From a checkpoint of a small transformer trained on Wikipedia: normalized queries and keys.
Each number is 50 + 15 x the weight over its row's rms, rounded and kept within 0 to 99. Layers, rows and columns count from 0. The size before them is the row's rms in percent of the matrix's.

# layer 14 attention query, 192x192, rms 0.158, rows 0-36, columns 0-95
089:34 44 41 36 50 46 38 41 72 34 30 36 38 48 31 55 75 68 28 54 72 43 47 73 52 62 53 59 70 50 51 56 52 67 48 52 39 33 79 35 34 64 47 40 14 27 55 38 54 58 18 64 45 44 52 45 35 54 55 40 62 64 64 63 42 50 44 46 65 49 27 33 51 38 25 67 37 39 26 54 73 75 40 43 37 21 47 32 32 58 49 59 34 37 54 57
077:27 67 55 79 40 48 40 64 55 58 54 39 37 28 26 47 54 44 47 31 34 73 26 62 52 63 65 46 52 43 86 64 52 51 35 81 65 28 68 38 44 63 60 59 35 23 49 28 44 61 59 77 61 74 33 75 50 39 53 30 58 50 58 64 56 47 65 53 32 30 53 56 51 26 57 59 75 71 70 44 35 63 22 26 77 46 88 56 43 55 69 49 52 40 61 67
082:39 77 51 77 55 57 23 24 25 35 22 26 50 49 45 89 49 46 63 52 31 58 49 39 47 26 53 52 52 51 54 61 47 49 29 62 36 45 51 75 44 67 63 73 47 54 62 74 49 56 60 19 39 23 70 65 50 41 21 30 62 73 47 50 36 34 68 39 40 64 36 47 43 31 63 37 55 42 44 47 74 34 63 52 30 54 72 57 59 29 64 41 39 58 49 56
093:69 60 32 44 55 33 61 58 50 53 50 40 78 23 20 61 30 47 48 60 62 40 71 33 51 22 40 74 66 80 65 46 46 40 43 47 57 79 58 15 42 63 66 52 65 60 37 53 44 31 79 50 49 28 50 57 35 65 46 50 46 60 69 51 64 46 59 59 62 58 48 43 71 61 54 20 56 43 41 63 23 55 46 55 68 29 54 93 36 66 31 42 74 52 67 47
096:24 69 27 36 37 17 49 56 50 45 57 38 40 67 48 58 42 38 67 31 64 54 66 21 56 53 87 53 78 59 50 24 39 57 36 65 50 75 39 44 47 63 30 63 61 43 30 47 19 34 46 46 54 47 60 59 45 49 51 58 69 59 51 32 35 54 24 58 57 46 58 33 66 45 35 47 43 50 63 76 52 73 45 35 50 63 72 62 37 22 72 58 63 42 43 47
099:54 50 45 61 58 69 60 46 39 53 57 56 43 49 56 32 50 56 34 40 30 46 30 39 63 53 66 44 49 42 59 82 68 39 59 48 49 73 38 38 25 46 45 51 72 76 35 59 68 32 42 42 57 45 53 65 69 68 37 77 85 51 34 59 74 35 61 09 62 52 31 72 55 17 37 64 54 33 56 58 38 41 58 44 41 47 57 64 44 57 53 64 48 80 24 55
099:08 50 49 48 71 16 46 52 35 42 35 41 58 71 31 53 66 51 48 47 45 44 79 46 76 62 61 43 64 53 59 34 42 61 41 31 45 55 62 43 71 51 67 62 20 38 62 55 26 53 42 52 84 87 51 27 46 49 48 61 69 62 47 63 48 39 64 32 39 58 31 71 45 44 49 79 54 60 11 57 41 57 47 75 80 74 57 31 43 48 51 56 54 50 46 44
102:53 50 52 43 63 61 38 39 74 64 39 41 33 48 70 68 63 23 46 58 67 35 78 72 62 69 51 18 85 44 50 51 74 55 79 53 63 18 51 58 38 66 39 66 22 21 33 71 33 54 40 32 23 40 58 44 56 50 32 33 37 58 52 76 48 65 38 30 71 55 62 70 41 29 45 76 46 56 73 45 46 71 74 64 59 54 32 57 52 41 20 51 40 35 79 64
096:24 17 57 27 43 32 41 72 53 50 37 35 62 29 70 37 37 73 67 84 56 65 38 57 52 43 55 75 46 33 47 45 34 17 47 64 46 79 37 29 42 22 65 59 61 50 24 69 52 77 55 56 81 68 38 51 59 67 52 43 38 60 34 54 82 50 35 66 53 61 69 13 66 50 52 69 49 36 46 57 52 49 48 82 68 64 72 58 47 61 71 59 59 68 12 45
092:72 62 72 56 46 38 37 57 74 48 45 50 27 51 75 51 49 28 51 77 58 50 66 47 64 45 47 49 43 15 63 25 40 44 22 60 40 20 44 61 47 52 62 46 39 55 40 34 40 29 58 75 03 45 63 39 68 69 59 60 35 39 32 64 63 70 46 42 62 76 48 56 84 20 33 58 37 48 58 47 69 40 35 55 26 89 45 65 54 58 54 55 61 77 52 27
100:50 25 55 51 56 41 50 26 60 59 52 12 68 70 53 92 57 62 30 34 51 51 43 50 56 46 53 65 37 55 65 67 47 80 61 62 37 42 58 70 53 36 56 37 54 50 18 61 72 58 73 43 65 50 38 70 69 39 65 62 44 62 49 49 57 44 54 34 64 68 49 21 42 49 77 51 57 64 42 25 41 77 53 30 50 19 40 39 67 29 42 61 38 53 41 42
102:11 29 62 46 29 51 57 48 44 55 65 61 58 54 39 71 43 29 40 52 48 40 50 41 32 65 66 33 53 92 40 53 40 60 61 48 65 42 59 45 50 43 39 60 61 43 40 49 54 56 73 32 50 62 61 43 45 23 43 39 85 46 54 60 36 37 56 39 81 72 39 90 37 35 51 57 64 41 44 43 47 74 39 71 78 81 57 29 73 44 44 57 48 12 68 57
095:46 49 53 49 78 62 53 98 47 48 65 57 32 44 52 61 32 51 42 38 44 44 35 69 45 54 32 29 33 60 55 42 30 78 62 36 55 35 88 52 46 56 59 56 25 50 68 21 73 42 44 47 49 49 46 67 39 36 69 60 66 34 62 46 37 45 80 70 38 29 67 54 40 28 53 50 44 65 66 47 61 50 41 51 66 83 51 48 43 17 61 67 31 33 64 28
090:62 24 55 44 41 54 69 52 26 63 40 71 44 22 38 59 54 60 53 26 67 68 51 37 28 54 51 52 47 37 41 45 25 42 62 48 61 64 73 47 65 51 22 19 81 83 43 58 80 39 47 38 68 40 42 35 73 67 62 29 65 62 56 24 57 44 57 44 35 67 48 41 57 77 68 79 37 15 53 47 60 39 55 56 58 49 75 35 45 28 42 40 53 43 24 20
113:70 44 40 24 40 33 45 64 56 48 67 36 35 57 59 43 60 29 42 70 27 37 41 52 26 53 65 75 72 48 28 59 52 65 46 46 53 26 77 37 48 52 40 45 47 81 31 51 54 30 64 64 39 66 33 66 57 47 43 47 30 55 39 50 45 61 53 55 63 74 66 57 37 76 54 40 55 72 62 37 41 26 57 33 72 49 39 50 35 50 40 38 47 69 65 44
092:66 40 44 67 61 58 45 38 29 36 48 71 53 46 52 46 45 35 42 43 60 42 40 40 84 23 37 66 39 27 62 66 55 54 33 46 74 23 46 22 76 65 66 31 45 35 36 66 49 37 18 66 51 76 48 45 59 39 30 60 59 29 61 68 56 44 31 35 58 40 44 58 51 75 30 55 67 80 53 49 94 54 61 69 39 33 68 44 58 49 34 76 42 31 54 58
092:67 67 56 62 74 47 48 61 55 62 32 46 21 55 46 50 67 54 64 59 87 45 48 67 48 26 71 35 39 55 56 37 47 34 70 41 50 71 34 31 57 61 41 67 49 40 97 72 50 62 55 45 32 49 55 59 38 51 40 64 46 38 39 58 76 33 21 60 30 33 47 33 64 24 40 35 38 41 38 37 56 48 67 51 51 80 53 51 64 60 51 59 36 15 75 73
089:57 32 67 25 68 65 35 38 75 47 45 35 63 65 67 44 52 50 81 48 38 87 34 60 23 53 47 48 29 45 76 79 37 69 44 42 33 35 35 34 66 21 48 22 38 37 31 32 66 50 48 69 34 49 50 50 73 31 60 41 42 45 19 61 64 35 82 37 57 55 19 54 28 33 76 65 69 51 43 48 37 73 35 60 39 46 34 50 55 58 48 53 59 58 56 40
086:36 58 53 49 37 35 43 40 67 51 45 79 68 54 72 48 57 25 29 48 31 38 25 45 45 40 52 29 66 22 57 49 70 59 57 72 59 39 62 26 71 65 42 52 39 31 59 61 63 66 64 75 45 54 46 36 52 19 41 36 33 53 73 43 39 68 52 78 42 43 57 68 44 80 62 48 77 59 53 40 42 34 25 43 41 33 56 40 38 44 38 44 51 32 46 42
096:46 54 35 45 40 71 60 64 15 81 37 45 54 44 48 48 65 66 45 48 48 37 59 43 87 54 81 48 29 48 51 73 47 23 49 65 50 44 14 26 64 35 62 65 81 24 23 39 42 52 56 37 41 32 32 52 70 74 31 35 55 56 58 48 54 44 36 50 56 43 66 54 54 55 53 45 63 45 26 41 28 43 25 45 35 41 64 46 54 56 56 17 45 37 38 50
090:16 39 76 61 76 42 58 29 73 40 55 63 41 37 62 82 61 25 53 59 57 70 48 35 35 71 55 36 21 63 64 57 38 50 36 76 36 59 69 57 32 56 38 59 80 52 91 64 39 77 20 60 42 64 85 16 57 53 45 60 52 83 35 47 65 51 89 56 48 34 74 57 33 47 45 46 42 26 43 46 51 63 59 37 51 67 42 54 43 50 38 26 44 44 54 54
088:69 43 35 66 46 52 73 72 26 41 49 32 58 63 43 46 42 35 30 83 26 73 43 52 71 73 60 44 53 65 41 38 49 40 47 65 31 32 58 39 60 67 44 63 47 22 43 50 54 55 42 64 38 87 55 41 29 52 42 39 31 46 59 47 43 72 28 46 40 67 64 28 56 63 54 40 59 64 27 48 38 39 54 34 65 41 74 59 53 42 60 53 65 51 65 21
087:30 69 42 59 55 42 46 82 47 32 55 60 37 56 57 28 36 60 09 54 65 56 48 39 42 43 74 34 62 68 60 40 37 46 70 36 48 26 59 55 27 35 20 58 41 76 40 85 44 41 62 48 47 54 41 44 17 59 52 42 52 66 56 54 51 48 21 48 50 31 00 63 65 81 43 76 41 41 41 38 43 43 54 55 74 47 50 48 34 59 65 50 50 43 19 52
083:57 49 28 57 37 40 46 12 38 47 54 49 99 38 29 68 53 35 75 22 69 49 27 46 54 64 25 42 37 41 64 70 73 71 64 27 17 65 47 42 62 35 37 22 66 60 30 44 84 34 37 52 45 70 60 41 62 17 56 52 56 78 41 34 69 53 50 43 63 34 38 60 71 58 54 58 38 50 63 61 70 61 59 35 58 55 45 38 59 45 49 58 39 52 61 33
093:42 32 30 54 69 70 71 54 33 81 35 57 44 29 73 56 41 56 67 52 53 44 19 43 73 42 40 39 31 79 47 44 40 52 51 39 55 94 54 46 27 54 80 61 29 64 35 69 76 58 32 36 71 34 46 32 68 54 44 42 48 53 69 53 51 40 45 48 57 38 83 66 74 39 48 79 30 39 55 68 51 26 75 44 43 39 50 32 44 56 51 53 62 57 50 47
096:50 54 32 41 60 25 33 71 58 78 36 23 35 51 36 51 55 67 18 57 32 41 49 33 62 52 45 24 74 70 55 44 35 63 57 40 59 52 68 57 60 38 68 71 61 78 51 38 52 33 87 53 50 59 56 40 50 73 36 61 58 48 46 64 63 20 57 59 43 48 53 61 64 25 35 46 36 61 29 51 64 68 64 15 58 48 38 58 73 54 39 62 32 42 53 52
095:87 66 33 34 45 52 51 62 38 56 84 43 61 43 72 73 60 40 60 55 73 61 35 74 61 57 67 44 65 64 75 57 48 40 31 36 42 44 73 41 46 24 73 39 59 40 54 52 76 50 31 53 63 67 40 47 66 54 58 25 35 38 49 48 64 64 40 44 58 62 48 55 55 66 64 32 66 41 52 50 34 39 63 32 41 27 56 66 34 43 54 70 52 58 51 44
091:48 49 51 42 62 50 55 51 26 48 61 52 45 69 61 48 27 40 45 67 26 50 42 82 67 39 49 57 69 60 47 61 48 51 31 70 58 40 70 61 52 30 61 49 41 45 44 38 51 56 60 33 17 40 59 11 57 58 52 45 51 81 61 53 31 73 59 58 42 71 73 64 23 31 68 31 55 71 37 50 41 60 61 18 50 52 33 54 61 57 40 66 38 55 63 52
087:66 78 53 50 42 78 72 36 55 55 29 56 49 49 51 05 46 47 51 58 73 68 51 37 33 23 62 58 39 40 57 38 44 67 53 65 42 49 60 52 42 67 67 45 60 11 36 55 60 32 26 38 36 60 52 22 38 40 48 55 52 39 74 52 54 21 57 45 25 63 65 51 40 29 55 54 45 30 29 61 38 62 29 63 47 46 44 46 65 62 38 24 42 64 80 74
094:52 45 93 58 68 44 33 38 35 51 51 46 65 31 44 68 64 61 65 36 64 57 36 40 45 24 58 41 40 45 78 63 66 17 74 37 36 12 61 68 58 53 81 37 42 52 42 78 53 46 45 48 51 54 45 34 63 73 70 23 33 54 16 47 59 62 63 71 67 62 36 36 52 56 43 47 70 55 57 59 55 55 50 55 47 43 76 47 56 47 74 51 46 66 43 31
098:71 26 62 58 60 27 30 17 41 40 30 51 51 44 48 48 60 27 24 89 50 67 47 39 76 24 49 60 64 27 28 64 45 25 42 41 71 58 52 47 65 52 74 23 29 56 25 59 68 55 14 68 37 41 42 57 45 64 70 54 59 48 51 49 45 38 60 38 28 48 32 44 29 38 56 57 38 68 28 25 61 50 54 51 28 55 69 24 61 62 56 30 56 64 71 33
096:60 56 57 44 65 62 70 73 39 69 42 45 51 42 63 63 56 69 48 59 57 64 46 60 47 51 55 41 75 54 57 64 60 52 51 81 52 92 58 67 45 28 50 47 48 87 10 48 66 39 45 77 55 37 41 45 13 70 46 31 37 65 30 59 71 55 46 59 42 64 58 47 56 58 84 51 15 42 61 41 66 58 67 44 56 45 51 56 51 47 89 65 53 41 45 58
119:63 54 64 24 57 33 71 48 48 55 54 36 42 77 51 56 32 51 41 37 38 47 52 71 45 52 39 55 68 50 62 45 46 34 47 40 50 42 56 49 86 53 48 39 43 33 14 42 43 56 69 43 64 17 40 82 64 53 36 46 63 35 54 69 55 49 52 51 65 60 20 27 54 33 54 63 60 66 51 31 67 52 23 47 55 40 56 55 33 34 63 61 43 34 43 47
148:45 59 59 62 66 57 17 39 65 40 72 50 50 55 69 48 55 62 45 61 66 45 43 49 63 56 46 52 44 48 89 53 61 46 39 75 54 57 89 51 24 52 42 59 34 57 55 51 46 43 44 68 54 50 62 61 71 57 46 30 34 62 80 68 57 38 59 43 24 48 36 83 35 47 39 61 48 54 40 45 46 68 45 28 26 35 67 38 40 67 72 56 39 26 18 58
110:47 80 54 43 59 66 69 64 68 56 51 40 72 50 36 59 46 58 55 33 52 46 38 50 52 54 50 26 69 42 59 61 73 48 31 53 48 46 32 59 40 37 69 78 48 72 52 44 35 41 65 45 58 34 58 64 70 48 46 57 62 31 65 45 54 31 66 33 27 61 51 39 43 60 54 39 49 35 50 42 42 53 45 28 66 44 10 62 83 58 35 56 17 43 38 49
092:79 52 28 40 37 29 62 57 65 39 31 44 38 46 18 53 52 56 24 62 36 43 94 35 48 35 31 35 43 21 43 55 77 69 74 38 40 21 39 31 49 25 38 52 37 45 44 70 34 49 75 38 48 43 66 54 61 48 43 62 66 61 29 27 64 67 45 65 89 60 34 47 62 46 62 38 37 36 69 53 34 41 58 61 37 29 54 72 77 55 53 69 20 44 62 70
142:71 56 61 67 50 63 70 46 14 57 41 23 49 43 26 49 39 57 80 57 46 38 49 70 40 56 40 43 51 63 63 50 37 45 51 47 57 61 10 46 49 56 49 28 46 53 37 27 60 53 59 75 30 37 64 81 81 62 32 41 48 50 45 44 70 48 65 70 58 41 27 29 51 60 80 42 58 47 39 64 67 25 65 41 21 70 63 71 48 40 46 57 65 64 58 24
# layer 14 attention key, 192x192, rms 0.164, rows 0-35, columns 0-95
110:82 51 59 16 79 34 51 41 26 47 54 57 58 52 42 37 56 50 52 60 44 55 60 29 83 64 61 58 47 47 25 52 56 32 51 26 74 74 43 47 65 63 40 48 43 77 88 44 72 45 70 56 60 37 28 55 37 58 40 56 57 57 36 43 44 49 47 58 33 57 40 50 35 59 74 79 68 47 34 47 60 63 51 58 54 79 55 44 58 57 58 66 60 95 32 59
103:51 34 45 47 13 55 74 40 24 36 62 77 57 34 39 66 37 57 20 47 57 76 68 61 70 54 64 57 42 60 60 39 41 36 57 64 53 66 46 81 65 67 47 37 41 46 31 47 56 50 70 54 63 32 46 35 81 55 54 27 45 52 56 60 41 58 68 31 49 19 59 33 58 59 45 64 67 24 45 62 54 56 78 59 60 50 61 64 63 46 57 29 44 63 36 52
116:24 61 57 55 21 49 45 18 59 57 37 49 56 56 26 56 40 47 57 35 63 40 54 50 42 41 23 70 43 37 35 59 56 21 59 60 19 50 60 68 71 29 62 59 52 41 58 46 52 48 56 45 61 52 73 23 55 65 66 77 21 53 44 55 64 43 28 40 39 56 57 72 49 47 43 47 50 53 72 86 44 01 40 17 57 46 49 60 48 71 37 38 34 54 65 57
094:15 36 37 67 38 59 50 54 35 48 49 37 48 58 74 65 68 39 25 57 48 44 65 66 26 39 47 40 43 29 55 49 36 58 42 43 52 57 56 52 34 67 57 73 59 50 27 58 36 72 48 38 56 46 50 59 25 49 55 28 50 60 60 87 29 36 40 51 65 19 44 99 52 46 65 36 30 39 65 63 45 71 85 50 50 04 65 35 45 36 71 52 50 40 51 61
085:43 46 61 22 92 63 55 43 62 42 32 35 44 62 32 43 64 38 64 41 28 77 54 50 43 47 35 54 39 27 49 52 25 83 28 48 55 35 83 66 57 63 38 61 54 61 70 53 58 47 53 62 62 46 39 49 53 31 69 87 55 35 25 14 54 56 24 47 14 33 41 25 40 53 50 63 55 44 51 31 56 52 43 56 38 51 42 35 42 54 54 47 40 72 52 25
084:43 31 55 49 61 66 35 37 38 59 67 78 57 73 11 36 39 58 24 65 44 40 64 50 54 28 38 46 52 74 45 70 23 43 50 59 38 68 43 48 64 40 38 50 66 47 56 42 63 53 33 22 59 33 50 61 23 38 48 75 53 43 38 42 51 70 48 63 44 74 84 34 49 42 44 53 50 83 49 24 25 51 45 59 32 55 40 26 26 24 51 61 45 71 65 41
096:70 64 64 71 56 50 60 63 40 41 70 58 48 62 23 50 70 50 37 48 59 35 64 61 51 50 48 51 28 62 75 59 41 33 65 40 54 64 28 49 59 62 41 65 62 40 60 68 59 30 41 62 46 47 23 39 40 50 67 53 61 33 35 47 73 46 69 38 22 44 46 35 63 81 30 40 58 54 65 43 79 44 68 37 60 47 34 52 77 58 35 53 70 63 58 52
076:66 39 42 62 70 62 62 88 61 45 52 74 49 53 47 70 36 38 51 63 65 51 56 63 29 18 36 60 23 63 62 37 60 35 53 39 56 59 77 52 42 44 52 65 59 54 51 55 63 34 74 51 75 28 32 63 60 68 36 45 61 54 47 72 61 29 36 44 61 14 54 40 74 63 63 55 61 54 45 79 61 45 24 46 58 39 28 83 31 49 65 51 72 20 43 48
101:36 37 59 55 55 16 51 36 36 44 37 68 44 38 39 79 72 52 56 33 40 24 49 16 91 49 67 41 61 51 81 49 72 46 69 32 37 96 45 68 45 45 49 41 54 52 62 48 55 38 47 50 25 40 59 35 34 65 51 71 69 31 43 43 36 62 54 40 51 28 61 64 34 39 40 65 34 59 20 68 38 49 65 50 23 44 33 53 61 51 52 58 55 38 39 57
074:32 33 29 08 37 72 62 36 52 52 20 28 61 21 53 46 46 56 27 57 92 52 52 30 39 54 45 36 57 56 51 33 49 37 61 44 76 75 33 23 56 50 71 60 53 40 39 51 46 50 44 41 36 48 71 35 66 71 30 42 59 79 74 79 69 40 63 54 67 47 68 53 49 40 65 47 50 45 53 31 64 59 62 86 33 32 39 72 50 57 55 73 48 48 50 63
074:52 76 87 75 66 35 28 68 45 37 64 47 33 55 36 67 34 23 57 49 73 47 40 22 59 37 26 68 80 49 43 62 55 42 42 56 45 55 43 38 26 18 40 38 51 46 39 40 37 40 46 43 75 71 38 85 39 63 45 36 60 24 53 53 45 51 51 45 63 34 51 36 27 40 43 47 34 29 67 45 59 42 15 59 41 45 63 19 41 66 31 28 59 35 48 68
093:63 57 80 83 47 49 53 46 45 40 63 66 34 72 31 52 58 47 63 35 45 58 52 39 41 77 71 41 56 62 57 25 64 52 25 60 48 32 50 49 37 41 47 72 64 45 64 38 54 39 53 61 71 38 18 62 41 88 49 64 54 69 51 54 51 36 34 38 45 46 43 59 47 67 51 48 39 62 81 61 59 51 35 26 66 27 26 51 67 56 45 50 40 47 89 40
086:63 81 45 58 42 75 65 33 51 68 53 47 72 44 79 64 63 47 64 62 22 91 54 37 57 49 60 37 64 34 25 43 51 67 61 68 56 34 92 32 73 51 67 58 56 70 57 70 56 67 56 56 54 59 42 49 51 74 39 40 49 66 46 44 35 47 47 55 45 40 75 61 44 64 39 56 80 53 82 70 77 32 32 24 70 32 59 47 47 32 68 42 37 52 74 33
093:38 53 54 42 47 87 49 54 24 46 60 57 48 37 52 26 47 40 60 33 27 65 46 73 49 74 27 49 70 43 39 49 56 56 28 59 66 31 57 17 59 45 51 49 54 85 14 65 69 53 61 57 46 53 51 48 35 45 40 19 34 51 78 38 60 53 30 37 42 69 41 40 34 65 28 43 66 39 39 41 35 45 45 65 49 52 49 41 34 24 85 63 58 53 62 51
098:16 65 42 53 37 64 45 48 55 51 37 42 53 61 54 33 53 49 45 53 51 48 41 74 46 33 34 72 65 45 47 39 79 42 69 54 48 68 34 50 61 21 80 40 44 65 64 60 41 69 58 40 32 60 54 45 58 55 27 56 48 48 56 42 53 46 59 73 48 36 85 47 27 33 66 54 62 37 31 63 29 51 58 52 64 73 54 42 33 51 48 38 48 46 58 29
091:65 72 38 55 57 42 40 53 84 47 51 73 47 43 48 55 32 52 45 34 59 58 56 33 70 51 56 65 58 60 33 66 58 19 56 45 65 49 63 67 44 56 63 45 39 01 41 42 54 44 23 92 66 85 57 58 64 48 55 58 52 42 50 49 84 67 43 51 33 44 64 59 57 96 35 42 58 60 43 61 63 72 54 40 63 76 55 49 36 16 47 55 52 58 64 54
098:59 59 38 54 33 60 33 59 13 48 73 32 63 76 53 44 57 44 63 62 45 68 30 75 50 50 75 50 35 86 49 30 71 49 30 57 58 35 23 47 63 76 33 44 54 50 46 44 59 69 50 30 59 27 48 39 62 44 51 47 41 77 50 44 40 84 64 47 47 59 54 45 51 58 53 50 48 52 69 35 51 44 41 43 50 31 54 47 43 52 60 44 68 62 52 36
081:36 46 52 19 28 32 46 59 63 50 30 69 35 50 53 45 39 70 56 53 72 30 57 10 72 49 64 74 30 42 68 47 38 43 54 27 45 50 38 46 30 56 62 59 37 21 65 53 28 47 50 67 69 25 60 37 54 49 51 46 62 12 69 60 37 47 10 33 59 66 68 54 42 44 46 82 35 70 33 23 21 71 60 18 42 55 55 51 68 20 29 44 51 13 26 49
090:70 65 50 52 00 40 55 46 39 49 55 37 65 61 64 53 42 42 76 80 43 53 52 60 57 44 62 55 45 60 26 53 65 38 62 42 33 51 54 53 62 74 50 51 30 63 49 61 60 47 25 55 68 55 42 93 64 70 24 54 48 52 36 57 60 63 28 15 68 64 45 59 85 30 69 45 49 33 54 85 64 57 68 46 72 54 41 38 51 61 84 78 78 38 56 55
085:23 80 27 81 48 55 31 64 61 42 51 47 55 28 65 67 47 20 60 36 48 46 67 75 65 68 68 62 42 83 47 74 63 49 30 43 45 68 25 53 57 44 69 39 45 49 75 28 56 44 29 57 25 24 50 33 57 42 75 35 39 51 47 46 43 76 31 65 35 35 52 33 31 46 65 67 48 64 47 40 62 41 65 50 34 62 45 65 30 75 50 49 45 56 46 48
088:69 54 61 39 69 54 58 49 36 12 48 44 56 43 17 47 43 62 46 82 51 74 31 34 38 68 40 67 45 67 35 65 33 53 58 44 26 34 67 46 79 37 35 45 50 91 58 47 44 37 45 31 61 59 62 60 59 70 53 72 56 39 54 24 50 55 53 49 73 54 57 26 68 46 66 37 36 58 64 69 54 62 54 54 53 52 53 56 42 45 66 39 66 71 61 53
098:35 43 35 60 70 27 44 76 67 55 49 52 49 70 66 55 44 32 49 55 57 40 72 25 63 38 50 75 55 73 51 49 66 23 59 45 56 60 25 55 23 58 30 38 58 56 67 41 20 49 66 54 44 38 49 61 36 25 52 60 50 70 59 56 39 66 39 46 80 69 57 73 50 45 57 45 15 57 61 33 23 70 52 52 52 62 48 39 29 44 27 49 67 24 15 42
087:37 49 58 59 33 46 49 57 33 56 15 62 56 57 54 47 61 65 33 39 28 48 55 26 57 34 34 25 64 56 62 60 74 36 58 64 49 58 22 41 44 34 42 50 54 42 60 45 22 33 48 31 51 41 21 32 56 46 68 69 65 37 44 61 33 11 61 65 48 48 40 45 37 47 27 37 29 38 35 44 51 79 59 55 48 80 35 43 52 51 53 46 61 54 74 51
086:49 39 53 63 51 54 63 64 48 76 66 35 31 51 28 53 49 38 80 44 39 34 62 65 31 41 55 54 71 49 58 49 50 38 73 46 41 26 60 48 69 50 42 49 41 40 34 57 55 28 36 29 26 70 67 49 45 56 69 42 51 49 58 58 52 45 57 46 40 50 59 78 74 34 40 32 52 43 53 51 35 18 35 31 73 51 38 62 68 54 45 47 53 41 49 60
083:39 47 49 55 52 68 84 54 48 18 63 51 45 44 60 81 32 39 66 70 58 56 65 49 65 52 47 34 58 45 47 56 43 24 63 61 39 39 57 80 62 72 62 45 46 27 42 73 63 62 33 38 57 67 73 68 83 34 64 52 35 57 65 44 17 65 44 24 44 40 54 29 24 35 34 45 47 67 44 71 30 57 73 40 43 63 45 46 54 50 60 73 27 43 61 59
107:26 51 55 81 71 39 44 40 70 88 70 30 41 50 53 59 43 31 68 47 69 36 54 42 53 48 40 43 70 73 68 61 70 47 24 16 42 53 32 51 41 49 53 79 54 59 62 50 38 36 50 34 17 43 53 80 40 64 53 75 43 30 45 69 51 65 30 60 65 30 59 67 51 31 46 73 42 38 47 34 20 54 56 67 44 61 37 38 59 64 38 46 36 59 20 43
086:53 34 15 50 58 55 63 47 47 60 34 30 47 40 50 88 70 43 54 46 36 56 44 47 43 56 30 32 44 31 62 33 40 30 33 68 73 60 75 47 39 54 35 43 68 58 46 42 13 34 33 67 53 31 36 44 48 78 34 66 27 46 79 43 72 28 42 50 32 46 64 29 43 33 36 42 57 59 62 56 37 54 35 63 15 48 31 68 57 56 43 54 43 71 69 63
091:67 77 47 62 69 60 51 70 40 33 74 45 41 59 66 60 65 37 47 59 30 20 43 31 54 58 70 75 73 45 47 63 56 80 43 38 78 32 39 39 30 31 56 54 50 31 47 54 27 37 55 38 39 33 68 66 68 55 73 72 63 51 54 57 51 41 74 77 44 41 54 70 56 46 84 43 32 59 57 42 20 42 44 40 64 59 35 69 40 44 47 63 50 78 53 22
088:33 58 51 32 54 71 76 40 51 19 56 42 60 49 70 39 43 57 49 56 67 62 68 55 41 60 35 62 37 42 71 35 38 66 33 59 55 51 42 67 48 57 44 36 52 15 70 78 72 48 70 36 89 60 29 40 52 58 72 54 52 13 51 32 56 52 51 56 31 45 48 42 82 56 55 61 56 35 66 55 60 48 59 60 81 20 55 58 51 42 56 36 44 68 49 49
085:70 22 49 49 37 30 45 35 48 27 66 49 69 53 74 53 50 19 72 53 56 86 48 45 70 31 46 41 62 65 40 39 39 60 60 67 58 44 64 37 62 56 36 79 45 63 46 80 46 59 43 68 23 75 40 38 47 14 54 33 44 45 45 53 60 38 78 64 32 43 61 37 44 36 36 82 49 58 73 65 35 78 41 50 60 68 30 13 46 44 60 44 42 37 55 61
088:58 45 47 57 60 38 39 44 41 55 69 54 62 72 48 39 49 40 30 55 67 37 66 41 27 45 17 52 67 78 36 37 33 51 49 46 48 71 15 36 66 54 50 56 73 24 47 31 38 47 35 35 60 60 60 43 45 47 54 54 62 46 35 45 52 35 62 57 85 51 47 45 77 35 58 67 50 43 64 30 69 19 70 02 50 53 47 41 43 61 59 35 27 74 80 62
091:31 58 55 37 58 68 56 40 42 29 68 29 41 47 25 47 42 62 50 57 32 42 38 65 51 49 34 50 72 32 36 58 45 40 65 65 58 40 53 61 33 42 27 63 65 67 45 46 62 65 43 47 60 26 55 57 57 35 56 76 55 51 20 27 36 56 54 48 36 67 41 53 39 49 38 48 61 48 45 48 27 31 64 52 55 48 62 35 73 34 50 66 36 71 55 60
070:62 44 60 51 71 37 36 64 78 36 31 49 43 52 70 54 73 49 56 33 57 29 44 51 52 46 55 55 25 66 41 66 45 92 56 57 23 15 64 59 49 28 64 67 36 42 41 68 73 42 70 58 41 53 29 50 25 64 41 51 61 46 24 51 61 22 65 53 86 58 40 42 56 66 60 66 16 55 26 65 38 58 77 52 65 80 61 66 66 60 54 35 58 24 37 32
067:64 42 38 73 47 01 64 74 43 38 84 40 59 50 62 84 44 47 34 35 61 60 70 35 66 54 74 72 46 55 26 32 51 50 49 27 76 37 60 61 70 54 58 92 47 44 63 56 38 49 44 57 32 45 44 48 44 34 75 44 43 50 43 58 69 17 45 60 45 57 73 61 59 38 23 30 30 71 45 73 74 54 53 55 57 53 60 73 67 42 44 47 81 54 71 38
066:50 53 68 37 61 26 42 31 39 40 42 44 34 42 76 44 53 37 28 49 61 40 25 47 64 51 53 71 62 73 55 52 71 40 86 39 41 33 47 36 37 34 36 49 54 46 39 60 35 57 58 23 66 51 66 55 54 48 50 48 25 52 40 80 34 51 51 42 56 40 29 54 65 56 34 67 71 63 46 49 52 41 23 37 33 53 50 72 34 49 24 32 54 21 30 55
082:62 67 55 49 45 46 31 43 33 35 51 27 60 27 59 34 81 46 62 59 63 43 42 69 55 68 50 49 50 30 68 36 27 72 47 41 64 61 53 44 60 66 47 60 38 68 52 51 55 69 66 43 32 63 36 42 61 26 49 27 62 24 37 60 81 76 90 51 40 50 64 60 39 54 48 57 89 34 34 65 60 35 40 36 22 78 53 42 55 65 44 43 55 71 24 29